Part of a small language model's weights: normalized queries and keys.
Each number is 200 + 20 x the weight over the matrix's rms, rounded and kept within 0 to 999. Layers, rows and columns count from 0.

# up: layer 6 MLP up, 832x320, rms 0.109, rows 690-724, columns 128-191
# down: layer 6 MLP down (transposed), 832x320, rms 0.103, rows 690-724, columns 128-191
# gate: layer 6 MLP gate, 832x320, rms 0.107, rows 691-725, columns 128-191
up690,202,200,209,171,229,235,194,231,215,175,181,180,197,181,219,193,214,191,229,193,186,172,179,183,241,191,201,238,183,189,176,212,189,172,233,200,227,187,189,177,177,188,209,204,216,178,174,210,183,203,207,167,209,221,165,195,202,182,198,178,210,162,229,219
down690,209,205,209,211,162,193,191,169,184,214,190,199,207,176,207,203,210,214,214,226,182,206,214,214,155,206,214,204,203,237,248,197,225,195,206,209,209,169,211,197,168,191,223,186,210,234,171,187,189,181,236,200,195,205,214,205,217,222,192,202,188,185,222,193
gate691,210,208,175,217,210,205,197,192,190,218,210,173,225,200,228,176,196,254,215,192,179,210,181,203,205,206,218,213,192,184,199,172,226,186,175,181,212,183,180,218,175,215,197,196,186,219,188,198,202,196,207,194,200,174,219,203,215,239,187,203,196,211,227,183
up691,216,193,170,223,180,147,201,181,214,184,187,222,201,201,189,196,215,177,207,224,207,180,227,207,215,210,197,176,188,168,214,215,218,230,208,210,197,181,200,211,180,191,203,212,216,178,213,185,194,166,163,193,223,178,155,204,217,228,221,214,194,182,192,224
down691,175,202,256,162,217,208,214,182,203,218,195,204,227,200,213,233,190,203,203,187,208,212,169,213,219,220,183,208,202,224,204,202,156,181,222,198,190,209,230,166,230,198,173,222,230,179,205,206,208,202,220,193,194,215,214,176,187,195,207,190,195,217,195,197
gate692,219,184,189,240,201,190,235,213,174,175,190,181,188,176,198,201,205,205,172,190,192,220,207,188,176,195,223,241,204,211,205,173,207,191,209,192,218,215,211,191,193,183,197,190,201,178,181,205,220,194,176,197,184,208,198,186,173,214,197,217,193,199,206,182
up692,181,196,187,210,183,200,222,167,214,194,202,220,219,206,205,163,195,195,173,202,207,193,211,216,200,187,220,239,239,187,175,186,198,214,208,191,159,181,206,192,211,164,194,201,206,217,231,200,224,203,167,199,187,195,182,206,234,197,187,217,201,241,188,218
down692,207,205,206,216,217,205,188,203,197,210,213,201,206,216,184,194,153,208,194,218,177,215,201,198,205,202,185,177,192,215,187,200,198,187,181,192,184,210,190,221,184,207,202,172,188,199,176,203,189,193,206,224,221,168,229,198,178,179,230,195,209,183,194,182
gate693,186,231,172,178,223,201,206,231,196,260,199,200,208,172,171,140,215,175,197,166,210,215,206,182,183,194,196,215,217,188,190,180,200,206,216,221,189,209,192,193,184,191,192,199,193,218,187,218,250,194,225,193,217,185,208,206,204,226,229,207,198,233,203,210
up693,164,205,197,178,229,205,204,203,223,212,203,195,209,193,166,200,187,184,214,217,193,213,186,200,191,178,210,219,200,192,178,202,224,193,200,204,227,183,234,179,196,199,176,203,156,217,193,217,224,178,222,208,209,189,168,206,199,228,171,202,207,201,204,193
down693,196,194,193,213,184,204,169,201,177,167,236,186,194,217,205,185,209,172,203,208,202,199,201,208,221,202,227,159,220,202,223,201,172,195,209,212,212,185,191,204,228,214,241,186,232,184,164,182,193,207,234,202,198,223,212,176,205,189,211,209,174,193,204,185
gate694,186,214,201,247,139,212,207,213,206,203,220,145,220,197,209,164,167,182,174,182,206,224,169,224,232,205,190,210,184,233,218,211,171,164,216,175,154,206,152,173,172,206,200,145,150,201,191,196,242,219,185,216,183,158,209,180,215,223,145,220,187,223,204,213
up694,216,216,186,227,215,210,183,185,216,189,175,254,203,186,195,249,207,170,231,189,201,179,197,195,227,139,187,178,200,186,211,203,216,227,210,228,229,203,223,200,210,267,205,204,224,216,219,225,176,165,191,212,166,166,204,183,197,184,200,201,206,168,207,226
down694,198,199,200,180,197,253,206,179,191,189,200,208,208,190,203,198,210,193,200,201,179,225,248,188,228,205,219,213,187,151,227,222,201,237,198,221,239,222,225,207,241,225,180,200,244,202,188,183,183,219,193,208,216,159,189,187,210,183,215,230,222,188,178,208
gate695,181,169,200,167,195,220,211,198,183,230,203,199,162,202,138,161,240,182,232,174,200,219,190,248,197,192,170,184,204,232,220,194,182,176,185,220,210,198,218,191,204,195,197,155,211,172,198,226,197,189,175,212,167,168,184,191,194,210,211,205,198,198,195,196
up695,210,206,169,239,191,223,227,197,201,188,222,179,213,199,231,193,196,229,184,204,187,193,196,184,196,179,200,222,153,219,182,196,239,222,216,173,155,221,195,224,197,218,182,200,190,234,196,203,193,227,176,217,224,226,196,199,206,211,200,202,191,193,216,189
down695,224,222,211,175,199,212,188,184,211,201,206,224,220,184,199,168,203,223,196,207,189,220,191,188,164,199,201,196,212,232,205,219,168,178,208,210,199,169,235,199,183,198,190,240,226,174,223,188,227,204,200,192,239,164,227,203,172,215,182,195,212,173,186,217
gate696,194,204,195,177,214,224,222,192,219,188,198,195,212,193,208,203,169,197,232,214,200,238,204,206,203,212,203,185,171,223,195,212,186,189,208,203,187,193,214,152,187,178,183,182,170,200,195,201,217,186,236,165,209,217,174,186,185,168,172,221,205,172,192,211
up696,205,191,236,175,206,183,220,150,194,159,221,179,194,215,196,186,174,195,198,216,170,203,212,180,192,167,203,188,183,180,215,194,199,205,211,204,199,169,189,200,170,170,216,186,180,215,155,206,210,188,197,209,220,199,163,227,207,234,173,188,160,175,180,187
down696,187,194,211,198,200,190,247,168,202,201,204,225,196,208,211,201,172,212,228,198,195,190,185,192,201,204,210,210,191,190,193,190,185,229,208,204,157,228,176,191,213,176,220,197,176,215,183,218,208,160,236,191,214,184,188,183,202,210,222,190,184,250,184,188
gate697,180,175,156,238,189,191,192,203,221,193,232,179,185,188,216,188,202,242,192,182,177,201,223,204,222,174,196,236,203,217,197,222,198,211,231,201,218,196,180,174,193,168,168,190,202,200,231,184,202,184,229,185,243,222,213,174,172,149,255,232,209,212,169,240
up697,199,225,225,220,224,186,172,195,167,219,187,213,224,217,209,194,218,171,179,194,187,244,165,248,189,208,249,212,224,181,242,187,237,141,161,186,193,191,221,212,183,207,209,200,160,183,200,225,234,228,166,183,208,192,231,203,213,233,170,198,222,209,205,199
down697,209,214,210,194,210,194,217,210,200,210,178,219,210,183,163,185,196,203,191,169,200,218,180,191,220,246,165,211,166,196,199,206,199,212,181,181,215,185,193,167,194,205,232,206,192,189,219,188,183,159,248,193,208,213,201,228,211,169,186,171,185,187,190,151
gate698,189,198,233,193,219,162,193,217,227,206,229,170,240,193,179,161,197,202,204,201,234,230,205,194,228,177,216,189,166,209,214,237,224,238,204,183,161,216,188,182,185,184,153,187,165,210,219,177,202,191,211,217,201,220,211,176,192,172,205,181,159,208,161,224
up698,182,189,216,242,165,205,193,209,179,183,219,204,195,199,231,171,189,226,197,210,169,189,196,150,210,189,194,190,178,212,213,198,208,218,205,212,224,209,177,207,179,196,196,211,183,199,209,237,194,167,227,197,219,201,216,190,192,203,210,181,216,228,180,231
down698,199,198,207,181,205,217,200,187,200,177,219,190,180,199,191,203,209,184,209,213,191,158,230,252,197,205,196,189,187,217,163,148,197,210,209,223,156,207,239,211,190,174,198,199,206,199,211,196,212,208,180,173,230,193,226,189,213,222,217,222,216,230,226,190
gate699,200,235,201,167,216,213,211,199,168,222,192,179,188,173,176,195,172,217,226,194,192,189,157,224,216,191,194,214,169,220,209,189,169,178,234,211,194,212,202,148,215,196,178,222,226,195,206,213,237,177,213,226,183,189,170,173,169,225,178,196,211,238,223,238
up699,219,220,216,181,200,209,185,175,223,185,181,167,225,174,181,225,150,207,230,161,199,184,156,164,191,196,159,172,205,190,190,229,183,220,208,198,169,208,152,208,172,152,202,187,175,173,203,182,236,194,215,185,206,191,218,206,185,254,184,202,184,150,203,219
down699,206,186,229,181,213,183,217,171,195,223,200,197,210,244,191,204,150,218,208,237,200,202,194,231,231,184,249,138,211,208,222,194,192,163,236,206,184,216,189,165,187,186,222,212,233,212,193,184,213,222,249,212,193,189,204,197,209,203,150,191,192,212,197,202
gate700,169,176,197,193,193,209,209,194,182,197,193,197,203,205,149,187,214,211,215,231,206,202,205,194,222,227,198,206,192,210,185,184,244,215,203,240,193,184,187,212,192,190,201,195,215,189,230,221,217,212,170,206,185,187,228,202,173,227,228,215,207,202,208,208
up700,204,210,211,186,212,197,166,203,201,190,230,201,194,207,221,198,188,231,174,203,191,178,167,182,209,209,241,211,194,177,201,216,194,208,214,202,195,206,183,213,192,220,194,178,183,216,222,203,271,176,205,235,150,220,225,198,203,186,214,232,180,189,180,191
down700,197,200,191,195,184,194,224,212,210,183,190,200,201,183,195,175,207,216,190,192,199,215,203,212,193,211,182,180,193,200,205,248,214,215,167,190,187,212,193,217,194,200,200,193,200,191,184,199,171,227,201,217,227,186,173,187,189,209,206,182,176,204,210,214
gate701,174,186,197,163,225,198,160,241,239,214,223,198,221,207,169,230,204,225,191,172,210,202,193,181,198,217,195,217,171,194,169,157,217,247,230,169,174,177,208,189,182,224,183,213,193,203,200,207,198,159,223,219,202,191,191,191,190,176,206,225,175,229,166,188
up701,199,200,200,245,214,198,217,194,196,174,215,196,190,218,198,196,226,216,208,182,213,183,221,210,213,198,194,207,198,205,214,203,212,184,232,208,203,217,183,223,272,239,207,205,222,200,178,231,199,188,193,206,178,188,225,207,197,201,234,196,196,239,212,229
down701,153,213,207,188,205,194,179,229,194,226,190,219,246,196,233,214,182,191,201,172,192,238,188,175,172,202,223,239,201,210,199,197,199,209,220,180,164,199,201,188,175,220,187,197,197,227,218,207,206,235,170,162,191,189,189,179,207,195,206,164,222,171,193,172
gate702,195,189,196,248,226,233,193,223,197,182,221,178,175,177,184,191,202,191,216,199,237,195,181,209,220,220,188,202,168,187,252,175,233,178,161,234,231,203,217,211,187,219,198,197,161,175,184,220,221,213,180,183,194,175,215,191,175,241,232,215,195,213,202,197
up702,218,202,185,206,183,188,203,196,203,213,196,186,228,207,228,211,187,216,204,179,160,195,213,176,167,205,193,201,209,221,185,229,198,236,215,190,199,198,227,184,236,180,189,213,218,195,218,185,163,214,186,185,223,186,176,203,189,180,207,191,224,192,186,195
down702,217,197,209,183,210,184,201,223,200,206,205,174,211,187,198,200,178,212,219,199,212,176,213,231,241,195,195,191,226,166,231,177,210,197,204,190,207,257,206,195,230,189,176,211,219,230,167,162,204,178,214,225,173,174,221,201,184,223,221,178,199,212,195,224
gate703,181,178,204,202,178,224,204,223,194,221,215,186,189,203,218,200,216,210,175,163,227,188,141,203,210,205,192,173,173,232,211,220,198,225,216,208,210,193,230,213,200,211,199,195,210,193,212,189,196,198,220,184,171,204,197,220,231,229,210,176,202,205,174,160
up703,215,191,225,173,227,188,166,201,203,197,204,205,195,192,196,220,215,201,199,187,209,184,209,217,224,222,210,191,180,179,198,168,207,177,206,207,193,155,210,199,224,165,189,192,223,196,198,199,207,174,210,214,190,182,165,212,202,170,198,192,217,221,177,202
down703,184,208,209,238,208,192,223,202,209,223,225,235,210,191,217,212,189,191,191,223,204,192,206,199,174,187,192,223,203,217,181,206,193,217,199,190,198,215,188,197,176,206,224,146,174,181,221,202,179,197,178,194,226,201,218,175,188,246,197,186,209,180,201,193
gate704,221,173,211,237,182,216,188,189,229,234,191,214,204,166,183,210,238,202,219,214,217,202,226,203,185,208,211,152,185,194,189,197,183,207,159,174,179,182,202,186,194,194,188,155,202,159,185,225,184,201,217,215,190,195,183,189,168,222,166,208,202,182,193,175
up704,205,179,178,166,195,180,213,199,176,202,192,207,191,182,209,191,224,189,220,195,194,209,190,160,163,207,165,151,213,196,207,187,191,209,190,204,190,227,197,198,163,214,189,218,212,242,215,206,204,226,235,201,220,203,197,175,193,216,209,233,193,237,219,206
down704,217,174,197,229,177,200,260,215,197,202,206,209,219,182,195,205,244,204,187,227,179,189,204,222,204,196,232,217,213,215,221,187,205,196,184,193,197,215,189,216,216,221,181,177,194,186,187,170,180,183,180,191,249,206,206,195,169,217,199,194,190,187,237,191
gate705,226,152,210,166,212,206,209,208,207,169,180,155,191,133,160,203,173,168,163,193,216,225,195,196,222,222,236,180,163,206,194,183,201,183,207,206,187,219,190,167,203,191,183,201,211,197,190,214,196,189,223,206,188,233,203,195,187,197,233,249,217,190,211,218
up705,190,227,192,219,176,187,214,192,196,211,181,188,211,195,218,221,234,192,223,197,175,254,188,228,200,206,207,217,195,203,183,215,245,176,233,187,231,216,188,240,213,189,202,182,196,212,202,198,165,187,171,203,216,177,211,213,204,211,220,196,220,218,189,171
down705,188,162,217,204,226,221,221,182,180,172,195,211,191,194,196,207,213,224,215,194,183,203,224,204,183,173,166,167,178,204,215,186,227,194,225,223,214,207,215,220,219,198,193,193,207,176,210,205,253,211,220,221,156,197,208,186,192,173,218,210,188,198,221,223
gate706,192,198,206,206,202,234,201,209,185,188,198,192,171,203,194,216,173,214,194,208,210,200,184,200,201,198,204,185,163,198,195,196,193,188,188,185,182,203,172,185,209,212,208,188,174,172,174,184,147,218,219,168,161,226,199,177,190,185,156,220,196,196,225,199
up706,191,237,168,205,225,206,219,187,188,222,199,193,225,203,203,191,214,198,191,185,179,205,183,198,202,222,210,234,205,206,198,212,195,167,196,221,214,186,170,191,211,189,213,186,226,189,208,246,209,163,216,211,174,162,173,183,236,223,197,182,205,229,219,213
down706,208,201,216,190,159,205,209,224,174,209,192,208,180,194,147,209,171,187,210,215,198,210,196,241,213,178,195,167,233,209,186,176,256,186,214,205,204,232,205,195,171,208,179,200,178,224,185,188,200,216,209,203,224,212,208,204,185,232,217,203,228,223,183,222
gate707,230,191,199,242,215,190,205,223,186,204,216,197,204,194,206,217,219,237,216,175,210,247,216,243,207,173,200,199,204,195,203,196,216,191,210,171,183,172,219,196,204,169,201,213,199,170,242,204,165,218,190,221,173,181,200,189,193,171,206,198,238,224,188,203
up707,188,179,205,272,197,198,199,209,195,189,205,181,178,203,218,215,205,216,170,216,180,222,208,209,180,196,219,177,214,202,224,187,211,215,183,186,187,206,170,181,200,234,190,194,247,175,186,192,233,201,189,176,172,176,226,191,215,211,230,191,200,196,174,205
down707,186,209,178,195,179,199,214,192,189,201,198,182,218,250,229,178,170,189,215,188,227,196,197,199,182,196,188,225,179,217,213,206,195,216,187,179,153,191,204,187,200,195,191,211,195,213,180,199,168,196,210,202,199,205,187,187,226,214,217,182,219,165,201,153
gate708,211,206,219,161,207,215,204,187,192,189,193,208,190,182,200,188,196,195,211,203,211,219,211,248,179,229,192,200,167,211,195,164,188,184,194,212,221,209,229,208,185,202,173,225,173,189,215,215,194,182,210,196,183,199,213,177,219,206,219,185,213,189,207,207
up708,216,217,216,238,198,215,186,165,160,190,199,161,207,212,206,158,206,225,194,164,173,181,173,178,210,205,225,202,196,201,233,180,188,155,221,186,171,200,191,156,184,221,203,191,202,208,225,204,220,208,194,192,199,219,193,208,205,182,224,190,196,155,181,202
down708,177,207,185,202,236,233,212,199,184,206,203,228,222,234,185,182,200,183,190,218,188,176,233,170,214,228,205,213,196,192,219,222,183,183,153,184,198,211,181,232,186,213,219,183,212,198,195,202,184,190,193,279,182,176,200,184,170,199,195,193,232,199,224,201
gate709,212,185,212,207,181,215,199,213,201,157,245,203,212,184,186,222,209,230,177,197,197,220,176,221,198,200,218,201,212,198,218,211,218,219,219,202,177,225,182,211,207,194,188,185,188,160,204,164,226,175,177,178,173,193,198,200,184,217,214,185,194,204,213,176
up709,161,200,236,190,231,190,207,212,209,210,192,184,189,204,186,188,149,231,214,179,177,224,212,216,212,240,192,202,171,182,186,183,181,194,188,203,224,182,177,210,216,205,197,205,206,214,204,246,189,209,208,184,202,203,197,215,205,187,199,204,203,208,183,220
down709,194,192,199,218,236,178,209,212,202,241,217,199,183,224,198,191,175,194,210,214,216,195,229,195,195,189,217,207,173,166,225,209,196,203,162,187,182,264,194,174,216,201,180,202,215,191,165,216,234,175,217,167,181,193,181,185,199,163,206,204,221,225,197,203
gate710,165,226,216,200,196,222,166,200,192,190,258,210,187,209,161,147,205,204,168,225,209,222,165,221,193,226,219,208,172,206,211,205,191,197,198,186,228,199,203,190,166,201,186,180,227,204,192,238,185,193,191,192,209,219,206,202,186,205,203,145,218,187,196,189
up710,187,204,153,196,182,184,186,198,198,191,190,210,200,218,228,218,224,182,212,210,188,176,189,222,220,200,193,231,225,193,191,175,165,178,222,188,224,218,192,191,184,155,210,213,196,183,155,225,221,193,162,212,209,181,140,218,169,198,198,200,188,200,244,175
down710,149,209,201,197,231,207,204,195,232,202,188,171,202,216,165,177,190,200,222,193,213,211,214,183,200,193,201,200,160,218,215,179,226,210,181,181,203,237,232,194,186,174,203,147,228,215,219,176,186,178,221,187,231,195,243,191,213,200,208,201,194,175,209,171
gate711,225,206,217,186,207,223,180,213,232,185,202,191,174,190,202,213,211,200,225,176,211,231,192,203,210,235,174,199,239,192,171,201,170,196,181,247,191,176,204,189,204,163,206,181,201,186,204,220,208,202,222,189,194,191,201,189,208,209,195,213,193,224,216,217
up711,206,193,206,223,220,185,209,204,201,196,196,188,189,192,204,210,199,213,238,189,197,237,190,184,214,224,177,181,213,195,186,199,201,184,208,226,155,194,186,222,203,179,198,189,204,224,173,142,169,208,199,212,172,203,199,196,190,185,201,210,199,251,160,204
down711,172,189,200,179,172,190,192,210,179,218,249,186,210,154,191,165,170,199,176,236,204,212,187,205,182,200,225,211,184,206,190,229,148,198,201,174,168,208,178,196,171,175,227,161,163,181,228,172,217,210,203,195,213,199,176,202,170,182,201,204,210,203,233,177
gate712,148,216,186,193,217,244,216,213,176,203,197,197,196,194,175,174,221,209,231,170,201,198,167,214,184,228,171,225,190,216,206,163,176,189,216,206,191,205,208,205,183,214,156,186,200,187,231,220,258,192,197,184,191,209,189,193,194,197,200,211,191,174,219,155
up712,213,186,239,175,235,232,201,197,216,212,189,221,217,205,172,195,176,204,182,167,231,227,194,176,207,206,188,179,208,205,185,204,231,230,189,192,156,184,215,201,200,191,157,226,204,214,215,209,201,197,204,215,199,202,216,204,211,180,237,201,184,223,214,184
down712,178,222,218,192,191,203,180,174,234,181,203,189,194,201,207,262,203,154,155,216,195,186,223,186,216,216,187,209,290,213,203,192,260,185,211,185,199,213,205,211,206,233,192,190,178,187,202,200,151,209,195,198,196,194,174,200,225,222,159,214,193,187,221,184
gate713,178,181,220,209,189,203,213,214,220,194,242,207,199,182,195,189,199,167,213,157,218,200,220,205,152,204,171,188,197,202,198,190,194,205,217,218,235,205,235,183,186,192,187,187,225,211,175,191,185,199,201,174,175,186,210,186,184,154,168,210,187,175,191,241
up713,227,192,199,173,188,214,204,194,197,203,209,227,192,187,183,227,213,201,169,211,206,182,200,159,249,207,178,169,191,202,196,171,201,157,196,208,228,171,195,187,209,178,188,210,189,210,194,196,178,219,224,212,176,233,203,213,200,189,166,159,152,197,204,208
down713,153,214,202,221,226,179,198,209,177,213,195,181,179,213,231,202,202,220,222,198,191,233,197,196,169,191,183,228,169,172,183,197,192,206,184,233,208,198,181,181,195,219,231,165,207,191,230,183,202,191,176,200,211,173,158,196,170,223,228,259,200,199,202,181
gate714,223,186,187,246,164,203,171,231,217,196,208,199,187,212,199,216,203,210,169,219,179,212,172,206,190,169,189,227,209,219,192,203,202,203,192,227,186,193,194,172,176,210,201,198,204,191,163,207,196,186,190,216,240,179,222,192,203,209,195,201,196,210,225,203
up714,187,204,206,235,181,197,207,205,219,195,196,209,218,206,187,225,190,205,198,189,207,188,195,197,185,214,211,185,203,220,179,194,208,178,198,202,200,203,204,212,203,216,214,169,190,188,213,190,168,186,208,181,192,154,222,199,197,191,208,170,190,231,189,204
down714,202,194,183,195,190,203,211,200,193,216,169,178,212,217,216,206,189,201,199,197,206,220,189,226,217,222,204,212,180,191,230,193,225,180,208,211,179,200,178,205,207,210,229,225,213,211,212,182,210,207,198,224,214,227,177,206,221,212,177,229,238,183,231,215
gate715,199,248,202,231,194,205,190,173,200,192,216,189,201,181,177,208,234,179,193,174,221,230,160,186,224,208,196,193,193,203,202,199,214,213,206,200,199,215,192,164,230,190,187,196,170,201,224,203,195,179,218,162,211,178,227,185,211,195,223,190,222,221,229,208
up715,212,167,201,177,183,192,179,219,203,213,210,188,211,192,203,218,210,209,199,199,200,231,213,207,199,208,206,187,169,218,181,206,211,196,191,186,178,197,188,209,186,222,215,205,196,197,209,162,221,244,158,192,172,246,163,204,200,213,176,174,211,212,233,211
down715,212,216,183,186,228,233,204,164,188,214,197,186,218,198,184,186,218,206,200,222,207,182,219,228,238,200,196,217,204,193,189,223,199,186,181,196,193,174,186,187,180,210,190,195,198,202,206,197,198,210,237,201,208,196,172,208,173,216,209,201,190,180,188,203
gate716,193,187,181,212,190,205,242,251,224,211,208,187,192,210,212,197,180,175,177,215,220,200,214,207,215,162,193,195,165,212,201,180,182,186,169,235,214,173,230,169,223,188,196,220,228,204,204,188,217,218,226,213,195,201,235,183,219,221,215,221,223,200,161,220
up716,169,227,190,202,227,227,191,202,205,206,214,188,200,210,202,213,198,174,212,206,194,190,164,194,163,195,164,209,187,207,200,227,196,198,196,218,195,193,198,208,190,170,212,167,175,211,212,186,177,206,184,208,203,170,190,191,201,250,194,207,228,208,190,216
down716,175,200,220,196,185,168,188,226,182,204,153,176,192,213,209,166,207,191,210,163,168,225,219,204,254,201,231,200,231,173,200,177,242,216,189,190,206,205,207,190,228,211,208,203,251,216,169,192,223,182,210,218,175,226,207,201,206,198,205,217,202,183,238,205
gate717,201,211,183,197,192,203,212,181,230,206,208,172,222,187,194,206,162,205,181,220,191,202,204,221,260,186,215,175,191,228,181,207,168,196,216,178,173,221,238,179,208,196,169,171,219,232,190,185,214,207,229,209,213,207,204,181,197,218,205,228,197,201,192,219
up717,187,243,209,238,224,200,172,202,212,225,196,231,180,220,219,166,204,256,225,199,200,193,209,190,208,205,196,220,219,219,226,235,229,190,207,240,208,207,200,195,233,156,207,205,186,196,168,227,215,223,198,204,184,185,214,201,214,174,191,206,219,172,209,177
down717,179,224,189,209,196,154,199,193,214,214,240,200,227,202,194,197,175,201,198,184,232,196,234,208,199,205,192,211,171,200,178,190,230,202,160,204,184,210,224,246,201,259,196,180,180,223,188,203,194,185,183,189,196,179,189,233,186,199,271,198,211,186,189,203
gate718,179,211,219,253,232,216,213,183,188,193,195,189,208,209,186,193,186,202,205,181,198,206,219,177,194,203,185,219,184,229,199,167,210,206,192,247,212,167,196,207,201,195,204,204,202,193,183,180,188,198,201,169,157,207,180,204,198,205,219,168,196,191,196,187
up718,185,202,196,207,158,194,226,208,224,209,198,201,210,205,201,204,222,173,194,224,182,189,218,224,212,184,193,202,167,199,199,205,216,164,209,224,194,198,195,205,187,193,206,208,171,202,173,221,198,182,202,209,224,189,157,201,186,206,153,196,211,232,202,197
down718,269,196,216,187,225,187,205,212,206,183,155,192,189,197,207,232,178,193,234,226,214,202,214,212,195,226,216,208,213,200,221,187,250,200,209,202,216,206,187,184,161,208,185,191,198,223,210,182,219,206,183,167,180,195,209,196,203,251,224,190,214,190,208,203
gate719,197,162,189,231,186,220,197,231,195,182,205,199,209,202,210,213,191,178,210,194,209,222,157,200,196,215,207,198,191,200,170,192,227,208,205,235,232,198,195,190,176,214,176,202,245,186,199,181,224,196,193,199,197,221,229,176,215,187,206,186,174,199,184,193
up719,184,200,186,160,183,190,183,212,175,199,197,192,177,188,204,201,203,190,219,177,204,193,203,230,177,205,211,211,229,200,189,179,201,204,211,178,179,220,190,206,195,223,183,200,195,193,235,204,220,192,196,219,226,189,185,209,204,225,170,209,218,218,207,219
down719,183,171,219,203,205,222,199,212,211,217,213,208,236,193,195,233,200,157,174,188,206,181,183,183,223,210,197,182,249,226,199,191,233,181,237,221,204,189,211,201,192,212,175,196,171,162,209,212,163,218,186,171,200,211,189,193,214,175,187,200,215,204,225,182
gate720,171,200,190,243,192,188,204,199,208,203,237,186,201,200,222,188,210,248,219,187,223,188,151,181,194,197,178,197,176,180,183,219,224,225,210,222,215,167,172,191,204,211,206,188,188,181,189,201,191,195,202,186,179,200,197,225,201,192,206,203,183,203,192,199
up720,196,175,168,196,208,185,221,244,229,217,199,218,205,221,198,213,179,177,177,192,239,209,222,188,204,215,180,200,192,226,193,188,219,176,172,179,180,232,205,210,205,240,197,211,199,194,236,169,186,199,220,172,213,196,224,191,172,194,202,238,192,203,220,222
down720,164,185,207,179,191,188,232,191,215,182,223,191,179,247,217,154,205,234,222,214,188,201,186,209,215,186,209,183,107,204,202,215,197,201,187,204,209,175,184,195,173,191,216,170,201,200,172,204,189,216,191,230,181,204,205,207,226,181,188,191,208,226,198,196
gate721,154,201,167,221,191,228,216,248,212,235,225,197,202,190,201,181,216,196,221,200,199,192,173,221,201,196,171,198,195,215,206,203,218,191,209,210,218,237,203,193,234,210,187,154,184,192,165,195,243,202,182,172,199,171,212,154,215,217,207,231,206,238,208,207
up721,218,175,234,182,204,190,187,197,223,191,184,193,181,216,187,209,186,162,229,180,218,222,186,186,200,226,207,199,193,204,181,190,206,229,207,199,230,153,206,221,174,210,212,210,238,199,205,215,177,197,246,222,201,214,196,237,219,213,207,188,212,153,201,212
down721,197,243,180,211,174,208,199,234,169,194,195,214,166,203,211,187,243,197,212,200,188,205,196,228,199,188,239,195,182,161,194,191,190,212,209,211,199,170,178,236,191,220,205,197,185,183,218,203,211,205,183,172,201,177,203,204,194,189,167,192,148,213,222,200
gate722,168,208,202,216,207,197,201,188,196,177,203,221,201,181,209,196,196,228,186,176,207,216,188,236,173,212,164,218,197,165,191,198,219,179,198,230,198,196,167,186,202,188,183,170,247,199,196,187,182,204,228,182,198,166,229,177,193,163,203,204,196,232,163,201
up722,197,212,211,223,224,196,194,223,173,199,208,188,226,181,219,199,218,160,214,227,199,209,227,181,204,170,197,241,205,161,243,208,194,215,178,220,183,199,187,209,252,242,191,203,218,181,168,209,205,216,179,194,176,187,219,221,181,204,192,185,191,224,170,157
down722,199,195,193,201,163,234,187,215,217,188,169,208,177,230,210,203,179,246,176,184,205,186,182,198,192,187,175,221,187,230,112,200,199,223,193,181,216,207,199,177,190,217,220,191,219,189,200,215,179,195,216,181,225,185,226,205,176,193,181,224,190,196,216,216
gate723,188,247,185,256,204,194,220,225,216,194,193,183,190,170,216,184,208,208,219,184,214,163,234,184,177,206,215,200,216,207,221,186,193,195,165,208,181,234,228,213,239,188,191,202,183,190,171,172,191,215,175,228,179,192,255,176,203,201,216,179,191,222,165,220
up723,250,205,213,157,208,205,191,193,185,221,186,223,196,210,197,205,233,182,194,185,208,181,229,209,188,197,196,192,231,234,195,155,215,177,188,164,183,189,230,185,206,193,210,200,203,162,192,213,186,211,207,209,214,229,182,241,211,173,190,194,221,197,215,187
down723,190,203,175,162,215,182,181,187,219,189,186,219,209,176,176,183,199,173,193,167,163,222,168,193,217,195,179,198,211,192,218,222,245,215,224,215,205,226,190,205,156,177,193,230,179,207,245,194,187,220,153,181,217,178,188,187,204,197,222,197,206,204,202,179
gate724,217,189,222,231,212,188,203,207,185,184,204,207,222,176,231,237,227,183,225,223,218,181,188,188,195,195,192,173,177,191,186,224,204,184,213,226,208,185,202,207,174,232,189,165,212,213,219,193,217,215,200,203,205,192,203,200,190,187,262,227,192,194,235,204
up724,215,185,208,209,197,205,170,226,213,188,212,198,184,226,203,199,223,193,190,191,196,206,187,183,151,232,158,178,197,187,221,190,185,191,173,175,198,199,193,180,247,201,202,179,238,203,211,227,181,162,218,148,184,201,218,218,194,223,176,177,178,177,205,224
down724,190,211,208,184,184,207,180,174,218,221,178,173,215,221,205,214,203,174,220,204,204,204,208,206,190,180,186,211,200,211,214,206,191,146,187,197,187,230,215,167,191,205,207,175,213,197,191,193,197,233,192,198,210,176,193,233,206,201,180,203,210,181,198,193
gate725,159,220,195,166,246,237,197,189,236,223,200,217,197,196,196,210,191,237,192,194,228,214,194,193,228,188,157,187,208,216,185,191,205,211,198,178,210,201,250,199,192,174,207,187,169,197,205,207,194,212,188,224,191,171,215,206,184,174,190,198,195,230,204,186